config = dict(
    num_hidden_layers=10,
    hidden_size=128,
    num_key_value_heads=1,
    intermediate_size=512,
    norm='layernorm',
    rope_theta=4140.0,
    rope_fraction=1.0,
    attn_scale=0.177,
    weight_decay=0.43,
    decay_fraction=0.894,
    final_lr_fraction=0.02,
    doc_mask=True,
)
Each number is 500 + 50 x the weight over its row's rms, rounded and kept within 0 to 999. Layers, rows and columns count from 0. Numbers have three digits each. The size before them is the row's rms in percent of the matrix's.

# up: layer 3 MLP up, 512x128, rms 0.0699, rows 220-272, columns 0-127
# down: layer 3 MLP down (transposed), 512x128, rms 0.0451, rows 220-271, columns 0-127
up220 090:367586586492454484446482476554482440558503451522484453385512469464501548578517535505579476396552472499521394504414477497510537504574576508528535422529600520515597525460485448480475621522463427464518492605616466571490456526497482571555525508453492475549478513451463405460494535454486470539552456582527534483508472496506397494529507459440532505502466572469544468511494531523455415426505
down220 097:514360492561437524505430549472574611405457521450478480563481526469554526504523563562416444559458443495427604514520555498511462527486444483480457546522442464526531528527598525551501454564436542527536570466487499467493464536550476553496507463519492496467531425444573578584441412483478430486471476498488553504481475494568493558548502531572471512506630453414455541384524417454557478532433
up221 086:492441456542493524525538505518506568421530460578464468592409465435472509449524494494441526474475486492529493436395489536396418468515522539537478554558553508496441413571524546487486573523604550501545472501552527579527509470512445511434435524432399530523501459452513523451453490352525507507509616582486532581612485506536502496518464514442551409546574527474549466521504486499478494597390
down221 079:528514524444548489569460483453470424472548516530586542411550456559471516498596479522459539463472541475600450532529513446490544469475434460470483525493550545503448544463457508513444534487472488530525469509518511441567573492506461501513397475516524425554521589615586468487505501554486499443452523489635413497410507514462543620448446480554524529428461519604376531469545455421377518476524
up222 107:488492563507515473453550444514513487509457517471530470420533519559518489473426507490524575450504407503574477407509508510484404613499491547523559487477485559389556518485483512411503502507476523460494479548603548429493536503486468501507373486452483503531457577474473501567549504530474521467437576561466461553397408436479512518488498552455471468472544369501606531564431603413602444509577
down222 102:449582452458409460472490463515495508519460495540489549484509462438520481465460496472529575509470524471523614498478439550448502513476351440452595548528417469545452626576485489541581515489437487458497509499481491511557516539555554513476506528393451480635585386538473462500495547522585459502528544552576483418470453516552535544537513504593521418557534515498540544407499506524507441432433
up223 094:461546529518573445545499556566535598466447360525528499478537508554453513473520552495481544507541555503529530440448504529500538511536478582452403457460436534532548408484545478549472521484529566447418425503457498475454403527521393457479390572518530612460435522487502464569449571532576540551417551510488523508465531521508389468439546545450431471533579494529568504568496550456434507483428
down223 087:520501488540468538478452428524475512447404558463519491501489479510446487407499475596522506478411496490511425457537587477485452588496472490448513536484506550588513467583554473528593429528523457523393531460491495549511519478476420492531528565480416429478647492469533386476542478532540526427565391437489534589502538419513593544456472553552548493480524524476443547503535454568525552573398
up224 115:559497540564477499574507532429592511559537420540564405591440446438460492546528456442543502430583550540539473539456504504505450552597527551502489620542443486506458446512519536512591461434514481508527423517495539521529477547549392561535454502547533481586477503453416434432517471451437517410461540462434489546565524475519550359496484468569539468497450460527370487525496530494542495521486
down224 106:428590444510478471497428494586460436525576497513576576460480487542454460522488520544489502501484508480498440522429461541481505453410459469441515519576497596499506511556528499501505520392468479405568584518641496493415512563392523498462607450539576502537535563546494501527394594492440540539519524562491509435484520477455491549474550465498392483490593512517508477412497554567498394489469
up225 092:509435463523500477581362481479564514477526438592566499465432537431447477560546513474519462532422561522498471426478455483448543616533475505519554535428431561568555431504588553462470489520461542480427500600550534598545465578485491547551581527517467455413512508485522438467554541525584479503458524522451541533528510456480446463486539533481464452482544530495492399553507604484569542595408
down225 091:452440440532503463489467432479501471505461393410498565486509459523469546493445413538486430520496486522509489442394504459537551465435430513552540535603449529519570579423529506430488474609486459532435453432510508552483513630505572496461564599458470425567489483571576451544544414494497450527500484575507576580559530554495556448478472434484505532570451561572542481471464454537571474462485
up226 105:516450468522502568508459501476539462461509514516521514513488504458448430636588412483461468465362433580575513446491517534591536459509460523645515469457571490464584468483516515572566433491503499440459452507521533518407516549431347556505485488566447476462578490494577482584477563535494526402504516476525466521531465409505490466451451497458486537533531501572408440565497528468512517547501
down226 101:589448578451464426564548517508466538534576425485499444486497479477497429447466511511457454579544540477395541546560470592418513473387502463508515508514459522556480563476468467475384532487525522440447543535411458499537539481442542492415492453447521494613520519451535597533494543558555466560545482522523523580498669510527535434586578458501443472522498489484526533410455493534513487482430
up227 098:475514565552577471454422564503550535492458433488573497391425545552520482501446516548605489562484501512517548362495477478456539572489512497532454500523477561554452407486518423488502488554474487460455487496504555511505482511536463637434453441336428517564406511489406440525501504555535408573452532518553490475454471460453526394573519529561460504482511483476567460491534471473429525483484
down227 087:484508433514526537512560396563526434593508453430461481541534524450412472532413560422465476498506394427453459578362527455531538418566544524470458442499465522601623486422555510525499489499464506591502515556508429489456427462481497496542491552504521591564536483507535504543473483403480519520499503487441553521554520486428587528472528493504561497615477548525441472573418535476479447486536
up228 081:522497621479540562519486468585451522541565475525453444568410466505484572502513581506515479555567452489431587450491454589452442516433455552514467500480558508520542477531556583454537501458537527449414561445465580547534475559525456517488528481426451618449498553524414551444494475389481443503398618530536465490449475458488505529559430422531537380519531530479539458462544528460509500526522
down228 087:458458512584446517429493476515453407410559526477570489517533473469485476485468536484654519480442459525537471511477615534494537436543450438468535480505526492502542614578446504453417502504431456555541525441543450495491534449498429432554492522519510477578586472576498474480460475577554521466469455479519507482519550601458461553427513545554576523455465573407560450478634393478464484515481
up229 073:559457498583526431495488435548605544459640425522511408445469416441470497514551540501476492537465560457508500492528420490534443547510574575565594606518514450508551451590499524522484433572558469486549469463573463488581504554526475532566535461564547526438478453536422457470511477512572475443496437528438458472572451496540487431590495487503480480482486483565432441583465572523499440560436
down229 117:453431497564574408514501449490607514521587448415511500472447433475405505542473495414466443489507491458559500446480447551469487522470517577582586583585510435476562471564469538431493553608552423457524493472607465512506499604472522571590503450496585476521508511488454443572531504481510493415474497559488530571538475418578507471501489513435511485511506433546500451477413534448586489550463
up230 106:510508513512508503425531497496500506508512473500523455470502492498414519451510531563552468465522388492543517415411498525493564614589569502499502479521496561436582514391494529499480435509465443440484499445580520526482589471571427607447392555420425553484438550529406486418510504449455465516459504472400480493509442509472415407453425553453504581588474466525551487552460503527606505528510
down230 092:515452467473469503461507477527548509501550524485580543549519536461601487462579450471536550441461516548512463471533488535507364469517606476570481448606463461545497498548516529521484514522500481517570500413463505389485461481516595512522565489497545592449541517425491551656493588449447430417532468485443427438453562467525529520421484456501564570491431488485444478384496486475476435597501
up231 112:480428504440505498552538511562490442457469485548542527513531485529458402494481581391533419564525531478445588544502497478508444544510487463471495549465523535445620414595462518527509460485517594457489536547556424519508447531500469552620521483439506511396541535405511512500532441505520501562384430479461456492492442507554406421541526450439516484409498480464519467537500466479666561507494
down231 095:490470518444569541470551560442567465556456412564471483476492464452452553420555539537557537507534529531465461546540466523532555452526477490515479606529460535432488404525464588540578543443473522500598441474492490502577428559537471380562486523470526517484505465433483558605435459437515540410510445465525463482546407411455545603547446550444568485549404485517484481487502467530476539592443
up232 085:439542531516592468554480509442453518596452428503578478489421531492536529491507538535528524525503488473495479465534502461511428509415412545548569455559475578549459524590598549463445510471551475445378490576470462655480428476517429512517547512464474517511468498521452544569560491454512535550424526470464499467523455498522397404408490438451486503570473503417577468463451496520593565554556
down232 099:465427454485388537557490632558380547496488563539513479534596475524457439552534474458550501492536408566534462564408439561589484452435457422454456562466559487509509441488536517521484624502428520471511392491503513451483564513575491483491488505528419502492580516478468457496507487519466425484580440485491585533488557545456571517420483486496550525477454541540571546496594448530440442485498
up233 107:465472553421527508495547558444511448536487464556520466426464522461482470561498513502511539532484530546509466530489450586504500520432648508460517493437569452491489461607506544564467431571520482501538513506509510510489572495476568498603523491522456460450438432470470464419546421491533484492431567610514447537508485492500439389387578559545463522532411427591418518557458578469583439434440
down233 111:506474497456472470555397511524460460523416572508436421535491463456445570527554539505552535585481590444511396460555509429447558479529493552560547485433585569468448486366618474460446490575523466384390623519505474474489570469529531474443526560560509459515551512504444565551473485495462566466538532555532449512462522445494529520565442522496570486511544451546523496433426478521488518477512
up234 101:452513470556633502580536549457548612578606516505517477435492480494457565397577463502605522423555553480504519541454511502542523503564439588493490509581567601476457439563567463504480453496484403460506464534481556496465492476505539559585450480482438550538448567472479473487514456455513454445466527534511468475440438528468496498450484483504484399550416528517511366507424571465477439543519
down234 089:517465491469482399466566504541524524472531517432577502434543489573446524381443523449484531483379428508493526429506471532487517452467406517503573474524501469524540575530515482533499550545494474494578438495444457497505489469592514509515460445457484527513540572487516560569529555466476547520404450548548389486570524479561497528480459508592544408508623482520397373478564579610457504487531
up235 087:506387501518566535563485468513547541507492555518569505526506527461414475544459504505455411498407498436518536463456372549405567498483462534552427534514476566462492483505481448452462540510489421496505440470561563465564452464440597534507549476462590473512523428474533487471441561453655490508440603611557423459509484505473513480527438506554494450460545435576507449570444486545543476423501
down235 083:542424542523516452543526579444433502513530574567463363470559466495508529509482456465534572444541648557481471485533516468535469492507542433457505417508510493535510546469467486497493529508444543549457536454510477385540488484565419457491449500513501590496500491601482450570568467550526433468532436396472442481379513502376488457524552581506474558575452540514481517505594491518518502601432
up236 106:505455456559523517498495433556554487625433476574482454462528496545459528418556511433596393497495511483486374573512511471477545501473507517531519421497376530399529443490539467612501442547446520514504514438484648514511552586542562485526475446499563474386529495493472507468485528540538513571481608424465536523479491509560521473501465419532444478552457505479497458508395513495541485577480
down236 111:494483528419417497478579461544453509516449585554496538467466462629394547496524472547490400469513527504561507569512450470445444560443553529554587472427533568486472439496488478524487607542501490506441437535413532422476491448466578521512481497465477476549499468495497568548424616540426585429448533458502517578449513447489536505502503433439536548416454605551512548498451579590498501507507
up237 104:479549512517573489539369508534547650477508445434534514420465501493491458542473524501522479544462463546569503434502483454534432553598551526582583538463492581532507443503568461508498481525528493512498470498534486528537441482469484574458552532398519460479388422505508397460454487446576484551543437507469506531462526539551472459453536536490534444553546524462611502469533569351556403559488
down237 092:502496446547592529528495425481547491448547455439468476509538458482593493547507497377587448420483563520575493548459529561498443327450379482499519493476557432543487473573532541464427482465494508564452530571534457481563452507521397444549469503448538480597516446546498437437523469495571464519466467449516529535475610513512546437458539511483462620515483543555483496523547526521444468480575
up238 094:535519555501501468569560469524504473617506495559472449537512535525511569413429508416492491486384484480445446513452428481595502438574554517504536582482526550488580453600473527421586418491530523435491510499559540560482530481428554511531539443444456473404445556499436396462572491490548440494415430521488517590469408493521515530464514506497489482477569586536464511508546573461551470576422
down238 092:500480496524557505509371547439487546481541582517455536515539474480495502495544509533433444507533484498575497462466516445438540545465428490521449416471402524461538467439417465476529514546516531627528534566488451457597469502514490546554444496529506437555445409524557574558508443478391514533623487505541541480508526562615396464497552541526374512551462436547546470520474457564429445541532
up239 116:500417514466482478471538453510556444566536455485516425518535456427526525539561465492596447495464481505534409419385460513454538494450552536572530475516459547477456498483616498487514450469529456503477430603588632519453569580496477499470534569481451535495553488539557511535462556514508400508542525535437403497436471460532444551557539397491504452486537461499409483522524589398491484572424
down239 115:438528548495577451589468488506517425510463514482498573449399577466461543471548621545443557566473536451563530515418621534545491459529510540398508497529413473465488470499467456492475533588466495451533465541486455464493416442422509460467538536489480444514491521545476549483583443483517512550478414493567575481537543471538516455560516467426490495560524517312532423518514520536583547436493
up240 118:484479492534540455503491389481611442536529459592517549508509563463487529433461578483570477513484424519506462462508432515451530467431516502528498610469359484493525483433535589585531565541544492416420481532482529522633471553378480515526417529492422509398500522538536479461550583516538464601486483557471536518502492403569484549495490528455499541539457525466546452571500574494546539503482
down240 135:439436477570563552524422522452543515510498461469486522511476426437435522444517588467530547415469444513500513452399541452453454558563561443397463524501452454460513525593491413459552559501494548548473487546580450603532452490427456476464503520573510512528620425559484474510514458423477526485495499455501487542368520478579571494516479542597520572525535512415529548586501528478540401533501
up241 103:514378517515587505535576405587547573498606480446528501603513459473512537495538512444456471528444440467499476521530542532580528536492496478532520613551537522455489436446490568475484530543585472496543468562508487426431483471447505473516548433499456453464454460488569530465550356407540488462422425556503430560512436508566534448467460558492468452507568482513437490552552602430502495574517
down241 097:533550393577468410392452469497535448521500474548459490461461515562528489529488582584560549553533460446451491577536487405475556552598538504484463431522468490507564588514568555502564433489504496504444414513457467515426531536396394455503461499470579480473496444492575560495539489497490461500492576597526505410444492495494554486395509456514488507453516581546452569492563486610507528443456
up242 094:538450470536514459545416424485518428486492458480435484461444525476436622475496515516514559583446506474582443484557470503524516494526537480552469504524519481483501516579497571499429457490506491426443452597449514583486447488578550544463562511458493565549536516427452487484557533518558553476538465412483480539500453377496427543552542506533489533590550492484491453621486686387474484484557
down242 093:500606479501469518529529521465552623540529557429572575382476487488562467542406508552492614484447491533480538493367540512465493566535462503421434397510517568489495529521482429541518541463482476539458483626518446491512545494528469501499491602439445613475415560516394493466482451508453479505489493503509442511465528461486546517446577476485584416505479433590470457455506524539481479556466
up243 083:448506427533587480471436483530570571561626425488616450438531411448480512575583565410485454594527539489498495503484508493463507562530567572598518501533502448461506512499562507558481406567564464495462524524546537504549546606542455596564530517476485402448499524524459438567529420463521491490462430484454493463563508500563520502543496454445441454512480470571426507499495576448529447564474
down243 124:458374478560578436509456480489592521562619443422521484427464450504434490533485553437452426477523497439517483467507461559436533517469492597575566543596481471456512446526498474484462530553523455430482542505583497521516544606487513566607541438537592461513473546455465520581544493463498475431451461524495500588579479468575470526503483438439462480534512429570553435456461549444551503571478
up244 108:466439496465530470497530351500526455511465494471479539471537386434494516439465491478551572501515464498519375487471512475559505571449497537537536519451408468479468476546520534538460478481622464531536476498488529500556507565448539472513471489502556517306498506510515545589540502472572494468324471507475495595546439558553460503453447482455442527522514376502450462507513551523552533562466
down244 112:438445422548437493523466493522407517539463511560530494494525532591441511459442563417593441472548489506562553544451447513443539441560566473481533502500527518490536585453564503478590526459618520496432448548458495500555515486496564454467526612495436456462541554577464471534476392435502486437462489504567488494504557526486564475405531554420483486419515625446521480448369499525506505564535
up245 110:534475422501521560544447364551633477516519473505449492501483489488473471556367518521456458530476489481505539413522492545469498459461485512490524498563453406463488438474493436541528454524555483520531544513503506462648481544475422479471458434473521487478496442494521433585537466570519437474428574599453475543526482407463530542583510381516507574404517518587438515570489487476592566531527
down245 119:502509507508408541548598583423434453528468543541453537499505507569464488545539477430470451428572470476543571501424466477463510558527567535512416422549577585528479422517530443475540504535538483465390469544534558508416528580517519519483554502494511480466408447513481580517545530491407676455465398439556442443504496494533502504521554482549472524554554544462492517412502539469418454491470
up246 096:532541523520470488525439474444588440516431467508546460521456590539544463432499452472549512456576457485456538426376447500493489525503530507521458575506507440508435463483495502577431535509592514550521520519468508457485467506514467485586421487558512521502523544419404427506474449491413511472354527565460453558511531412549496392419508519558528370495603448472540539552386492488481536547497
down246 093:452581539479508412525537516425454545470608546515488563454475573503434575531453533444465475561492496595510483451517469469563514481564543518519558511491580567490509389463485408471524470462446575457514466540566426580466452403477527540530563576453453516480493471477565483395521532589542471473552477469426490487554456438490469567523532366472465547399491501452503465478590582547528518525455
up247 105:466528604542545485456510487447515440521554506449563449436557500475493549444503443505502398395575505498487533432552472539507516518571458606500472471485531444496500504465494452527496527505472521542609474546504590533515526617449456460524514499503581504561534570445457507488436443513375478421515573507504480630543507530468507514427550429467519538544577445446454488419383551490432468513400
down247 103:422478429487475549485440463545500458571475522532466505479531432452468474563485524455495566457517585459508544469451434525594569484424465480458438406608479558509424591494454500450476502544513503498519436548494480525442488485462522507523519431556464437528564510541468565539585522597505490518509473509454537494525564433434549669467410485566470425514526448567478482405552490525626491459578
up248 087:470503571463506409514387515451562467521554489481512460532520508514464549511504535551404483578556542544511580398493504566509406549472469464497475463561563561424500501440446496447443488578464456558423489528511601575560495549437504577608533567414507516462550495498518536526430472457409531569456519605606504482539568521569453457466561462444558448535487496520522472544465442497556570475522
down248 072:450478556522577578493509507558529478485443534507447588395513459544391496491494411531518460449500457506552505529500523539510545468560503517454535465505501503537471442495470519464600541453445454438514504548522359480450529468460506409369495462561404545575554498560573428462595470459491488431517475526493578563416473605445581513523575499488526558509527526525506518443517489429519577547406
up249 098:526522566437497516527537468435505406485454438530570585506523529433514463444553477487610522449521453457572473408479392485458522517423494498551427532465588503465554472555517505534508540538485435419498530618513487511516484530432543514516435411492475527488427522391495374453559473492586495469508517606479534577608532416465449436487485552552473473579462536496521454581461522522537494452515
down249 094:564390403476473449552376615448437549507571506366475497479516526505580550547471584462519457535445527452542430413502465444514504454543521493542600506503494583494594526551446457498552492527491509532444489476588510522439540451544482551508537515532475520490559487494537467595443527481479414490544469551512457469523345505480504517444497513531480414408485520520485486463592483572542522465520
up250 100:545460530557579486540470483535516396513514424453606525564489479471438506532606507470512506578555408550485471519543504508473441516567510467548558491504448559435470463578453512599551499504604534510437500557458622510457546538414352579475466418497423539390369493484447483466540465539573513524481503552476488553490499464512488469490450498482536511562562522534478504506564478530540550564498
down250 097:526491454520481500438547618480528475510554472477521606389451516551476468539472509540439505517530561478480447562574445593500553510488480438477521481553479470547570530471479507455452500477412475465534481498546548505536471586561468472510433592591462435516448404446449526483501527555419392436480464506504536622604565468493455507578638512491384456484522561504492459512464449555540469483496
up251 103:541497521549538518550489464559514554495553517461479512414511532487512536462581530471517533595515538559579519506381520483539542481490571525535521576571393562506518466548530465594443418469501458452463469470600493556414500503538467477553518463584445488475450486522373433579501437536525423507525442465439510528553435348482470472508603509498421495561428485503418452562555524529471472446525
down251 096:480541475534462538435537497516494373488458524558530490498505478377523531435514488437612507493587470562497519553514483538523516517361546482419457530453588507475478577421508564449427442453525493585526556540506541494627505471532566584470530533476469548459470536490471412434493441566525433499486490589472468423532534513517568549482448428487529460541502550459477488521396452479467483562609
up252 095:487509475485497524504422478533508408599468540527587524517506556476427442527468490494524510580440527466541472495496447412527554492505464472474475452498448390525559530496600563565385521477508444496464439555468583572538558470473435588498530521449430517426426482466484472464488440494565502617401582481371522553553483434461480394507565466515481539596498473554469452537532568472464486481505
down252 098:484472557561479395518531536532533507492446546487486477467542448409420519525460556538533411538604483459545424481392413542436460559461410408477490636633505522523489491566488470483557446476445453522576525446472470476477548544559508524521498511519518456510510500624464443450547504498474499467504485587464439551473481509534479588476549564517571513551552521518531477386456542419522511430543
up253 101:478516567522461539485524443468466450502523572475577430520383438550442506414464505481504423558435462505584469499553391519475528607362493449608483442520503573454573552455521511567492533621443483458482540545473553462550443538459532465520513478507476528466500521531473564538430518490450504501568561548479594513561522520545512508511552547426442563462517441515486428585409563495576498517491
down253 091:525394528614511492573533618571522529464492396415460579430452517579452434420485500548459567497489561473412585499514467569485511432523481454456523589513408540450560465468506448503528531437507548534557532495524438543545533502498475485506499474547482615491533492535477464428430460526441499490535431460589612501478519503444471521461500446537550438503519585456550436567533428470530448449505
up254 099:455493480510483495534475492474532424533558539558646439545453467520479607478582418528475460495477559418469544450475457407480505559560433575435448441502501556445478460499578512453500529537420447463444429536515583560564541592537551504492514432551530555465435480490458405503500458476605562451445551617552498518493477425466519468540584535575481468482521453467550491532413525479517522535462
down254 095:471487530487484501544462524525436570539508510396459515555516565441464452509480442458377561446480523602520560555528640483540623441529490475447536446559610537546502531537479558455474522589422517551521388457551438444534489515526518412437443460517553532425555503441452515507435563481509464516483520452515564515498499485475425528519483447479490439531518440554442563394501494514502518468606
up255 104:497530562623477428429507497500501525491505481545372446548536529532463494460480400511478429495495452538495454422469434598485473476544658606557486544425441507466499502449496493415498544523540545501474490457493529517475484515593437539558435474574550505383552500431470429510546487466527505507430534583476574528434478407552532507523490488516502591400501555496551474552464477481520527576556
down255 088:455549536550516510475567481540475530395531520547474531454622502552461504487589450603536478513452475499422509492463534482535428477507501501514528510535522529563466487456399581527511511540492553501427493493556548463380509415412547448499556533437544449482377469422472429482443587551515476451514475541480518520443480649555491542547425534553523475568420516473519443544514485458472581494393
up256 100:461411549511557504586448419542510532539433503453425417497498530525457594498562500529473565430597535550453499556493397520437540528553612511566540527418456556484528530481458593490476503471502435512495426436570608540453559483476483572505388529529441483584550471534490473499495507539550496475540526523445550456566515552487473514520519448570511422501437478479489470611521516423602452482564
down256 100:487469558445450437471481490592499475503481495545479408491469486447542407494426499481484516566475451516451526449440519551496470546596443462578510471545525574481449441400571550512453533545484533572613458508587546441406519524554572531425567536539504486448544529464462408565448460377426539544537473516417556569483450547509524514426545511578447487497523444523452480545577495509506582574504
up257 115:436495456477575535601439482609524595577494474556509483384501561512453537454516477454558529551475546475449454459438486478533436538462452552516493540551490593521580463559502515541496475511544535463454487487498558568633470480539469493513515516476424428510468513448477402529488326547538480511386512534488414537564492390538507465508484502512501440483452468594474478580540502482439460477464
down257 097:453672508487465502443521452550504467572544489557518516503549549437519487492487464527532484559503509528507418484485395417605430494537524461448595475447475512568478535541507415577546485449491520577439451468551467471410543340570522531483558537496508491432519544482553463505405533564444501539486573474385435474539458483524556448526585435489463499444556538496467586493480514527520503476496
up258 109:501497446491498492574491480447524499488488450499521616546468402464492520417560538517383449522508458447589554520478476431519542536546484485457463597449519589441518461524490521513565512519526514460540423578604572498427442466460469518473523482487530604453463508483544480647462482466552529485316531472418508524448420464515449424489547437489421539470480452535538477548513479550501492549470
down258 095:568479538487550556515532484453451462447560546312509453476560549469493463448537526445568463515434478548575492501543463575485593441504477443484549530405554468447471445465500497477607490470489470459478501564483515616496519607462494460537542435450508481524445510565549554541404456507476495472475476503545537518426475528550545477445533444598497541438518425450404595536431543570539520470501
up259 108:472505447598523492462499508442497501520508464459493504401501405555502410488620474500543479547470418476589464517501509531474467538458427482580591570541452567495496424517530561504451517563438473485575508478537563539507521593482470510542512487525434560517372540566518523512458486463566521447483537499546613548519544441572497442554514504494447477518428421512403490453469651487528495566584
down259 116:457595519552499519534477556434518468519478542503545523443484449490534365460598540513538480429420541465572566468418487527524465493526462516484592513549461470575508467503495479432496564433431459452587478468420475419447495540509538442521513520474493560557432495536488614600532452453557554626444541516504509577542512466444591571471493523554512429502485492511513581426433497441453444425533
up260 097:519477517557599445501574446631495527492510505467471504535549567487457552431483573500465507505485536474483517407415563489587515520572480520536508601513445407504607524550428538519551460524606525390468468460456555459509454505436405491495390501521544469468553508423478480501488513517480431546436372555459428479504487526516486572564496565523511511451494492500430542480593510427563502479428
down260 103:477523432431501445470533618614547536505495564473515548528479587552437439498548490461485460529498466511509563507527530495490493550494431514507499358522512409575549523535539453481473537503419547456593419474402394508443591534505490521465528557511480583488557481455505514424518511540484451531421421493533452493595562517446428501522523456442454487557515544483420515461432413571499605538530
up261 111:438415566547503513446502553601473517572457533503443504438524563500455555470551452505604448505594488423549462473506466605515550549583574544516577479618469447427599513474502495564472515487470491493489467487484503514498592548536479564515525506463380455395421488497491501496520530555600405503442432473490520486470480502495484544474468494534414558495554493538434500592506549486552417524411
down261 117:477540502451544560527420535525562492512478465548496556441416562542485519526485379476506431500445545479502457455485516524507457468538460487576604445540499553437490532469482564551487540521467492481477539530464526450417464430580555522447576479495403481512475466592586454529490514469514443395459483569617521545490488566492544524398550508596400498472462570501422449612381541528524508500475
up262 098:547543510505607450551452399469530578519611430460572448568467455505542565523504533531494492514533525538591496375447477463455479539382525481475495583456452530552495462435515542492500459518488420423394465464528553557588477575442406519508535596542467497527491535554423510538546426435434451498574538506443507541590527519542464500467539487521498435595495539473495464506459521457532537562471
down262 094:494410559536485400582520471459528525478453442495498569498537584486521484475521423456584524557412439549418447503442587449598529413527514403512584475441536495396545511447505529548445530466443508433513439559533445448547553513531472464488469499584498492482524510552602406525577471505507450517475532520492575530569549551452495443437469599451476559503576475463571545514526467446434448480500
up263 097:487483481561431513516416531455539530509495394401472509569456440476499455586600436494506461409530429537585462424471480515557540571478521524528502443592542502450489468424468611570502579499532483390496552516477507431462494455498444564552408525517445569541457447534485452536406483530439512482536539593375570513555485503555502454562469537493443575486538494514551534498526514515568482552535
down263 087:441460565396473484530489531485502517474515429616474508485566521543602416454500557608532483553428534455485462392494496628583570445471413502500510490534486561490478559458450511534544456501408486488452543552511444498502513514483494357436547552452521474493493570465486497554508550601485552544476508468542450510479545433552431484490503469543550461587533507600450523398468408496527488496467
up264 098:481495487529544499499559583485548560594543556571486531514567395401506498430460419479544437539393431538436441497562491514436523559520535488483555510526369555473488506519501567425522559550547533424474491472488544495522540558516478541509495540425404597546415510534525467394441547447507523604548527587528557509545505461569427417518449556460438477474471531464566478486481545472522476461473
down264 092:448623496504465502495484485481508471581512504434401479513454554472543556525563504561566452490479571400612449477493457537554503450492484452544475499516568447545492442507431490444555481472429436499538525468524444595472516516503528484506523417445486409500395551455490484548516566462537510525394405556395555480544428564414501648480510560559578534549461470561487535514526521502455492545515
up265 094:504474518490490459557565445553536460558478506469422547501527615462455495579532527471549401436509466522451487590483481575447491546482590460515610436511490533419534472560539565413501494444552418454459468535491437631527525526468512532439516506512524506507443417420398504589517528422475416490484493551460488490512469569454512487458435539545457441534491525504443471631509478437593556479535
down265 096:533555527422468444479470594467406448470493554544543402570536434540489526479550511474497541423480433553522529375535480516489588481534507487499424496496439540727483558475534495468522409578457503485508479486510496436504509508542450493518404454581513512471449511557530571559512497455560532532430451524461492500489486462409460401517542545574483544530569449517539571455533504547464497460518
up266 096:473499465559540428533495455492487427575518405527457570425515557452479404620518515522445490518569460531484563545413466529525436481526481484536485444524560457474525539677457429458510449451473523517444489486576543544576520569516488496520481512441545607498584485544460554524485559521405526491525413544538640502561472462524435442516555453486511478466477545496531403509488459538447534444491
down266 084:436473556442474531462472509553499599454512522387487442501397408494523504511450505585470526501554524507511425511551464407490510515482470621456495417559492524564595576501495536509441488535493549537516608503465456525422461495505418493440518472545518470553533524462452520492554487557521339467445557515470430467462593524532512599537477515489578514498451532550422636491482483562482499540474
up267 103:546567518509545479611409485518497554524419514595483538559538517607430565539462539454488481448579487413470519467427465544569411483465474597471470456441464465530487443573507546496511556491547464445492520556424504534518457572379440474539496478458635661431592489439518468530496500495522450516450561532534443531488479515536462489469511452442493466521522533536593459472523486466530487529453
down267 094:529471580509440527530389435512454499465576539561534554590586413509541479519512466482467427449467475552555488551503510470446475427567514478474529468578509565488469423525484562438559616578491461521505520546326438455572479400483528435540507484571454519617502490523472463509503518467449468592513513432500457480466494427527575513463570443429485518528488519446440524522534583490547461470479
up268 092:511473440603514545467550473554467534567505532539467519471489449455412537566538462471542368522467496581602459487480445629586525499488595500492585505510450495461529498461505596510425549464479501497500430469558534550461562514540492474457435490504509498487488457461528548475534595409623535469448518497494461520534505502490485424586515466380435548532531498491564487502468637452543426440498
down268 087:447480468421538503561582511492487562484441492556529491502513511479423521503525489460510501595456580398518549480481572455476513563501534414489530493491499432462491459540610551457465573507502402454481499578532561402508338476530542504513506431433506469697541538563454489462533528448449454435524516451548527479522474581438541464549473574495469485456450540532518508499466446529552504551421
up269 096:420525493510509561520475531550518513547535483565538496477497496446510395528572529456548510526501565475432421500429483543493553527526494529520491587581479532560629465503509531481495473453528572587511467520507631446499505509414425565507424550471479482522519582486570529484410391375518374444481481436565506494549491384480499481553501423491468393470586503485532497529519514559522456480450
down269 095:563560522494453438453515517528554545499495613499475535415570502543494500500444501493512442552496578522446482519523510482520491588576553319520518466421485525590498519522508533507596436425478585535478489368459479561475488450524581407456516464533449448433492549492545441536500496503434531438559457505536501537545506522401560384481453599577524575460502490468461492517507423535496462477488
up270 114:562524518472513592591486499557565490586427528497534504496525389476409484459514544449520516401468527408565543433500423482484472560591545495548457550449404527504569433426544461491554455486602477444509402468513546453536557468360475508488544619600495508483498553472550515485458519540448471551392541511517489540506537447531524514535503445461484461492560448534446519519475538539514558528429
down270 126:513594572507538495482444521433485497448580519488461468520484562509423482539529499540471553549535419509475413492513473412519500523570462505470492486589519533613485518481450333505474513517457513445387576558522490508526458477553449495459447467474450521429521540416538457499530448666523541554430510615544463541541478467527553534466497472508533500548511529467529467456463485542458627429417
up271 101:465433480537480419586466520540510453462565540500534462433495473420535473530599439469528538385582418540541517357529469504509518549508503561493517459484485542480424502476560430478538506528494465508538453526594444478541435533543438522451551452398533485556442535476526420550498480531354549430505461594556529504443508519453532469473569460441484432549460540466525454456467492405485598449483
down271 085:471583529567532402563483564520461491536476410427570517496449505424477473486521516610489468533514634490540568571473470526517527483442418528508459506519447465460578569478507575508529496519458541543471533547485472494484431508544531493503381449518526532514498463496435442487487469525619594481436511406517475458574517392510425460440481372533511478495583463525550508611469475529520485432570
up272 105:526467538570530417461501531486581465547591494483507395550538523485433478552526518485495536530497514495496486513451410516419567491580574595617463576457487456426498513548430517531537505461552436476497421548517511455549544559455508522578381468508464480371584543378457456481430518444594448515501395522489505466550445479477483454491501568536481543443494476471477517594487457512479466440446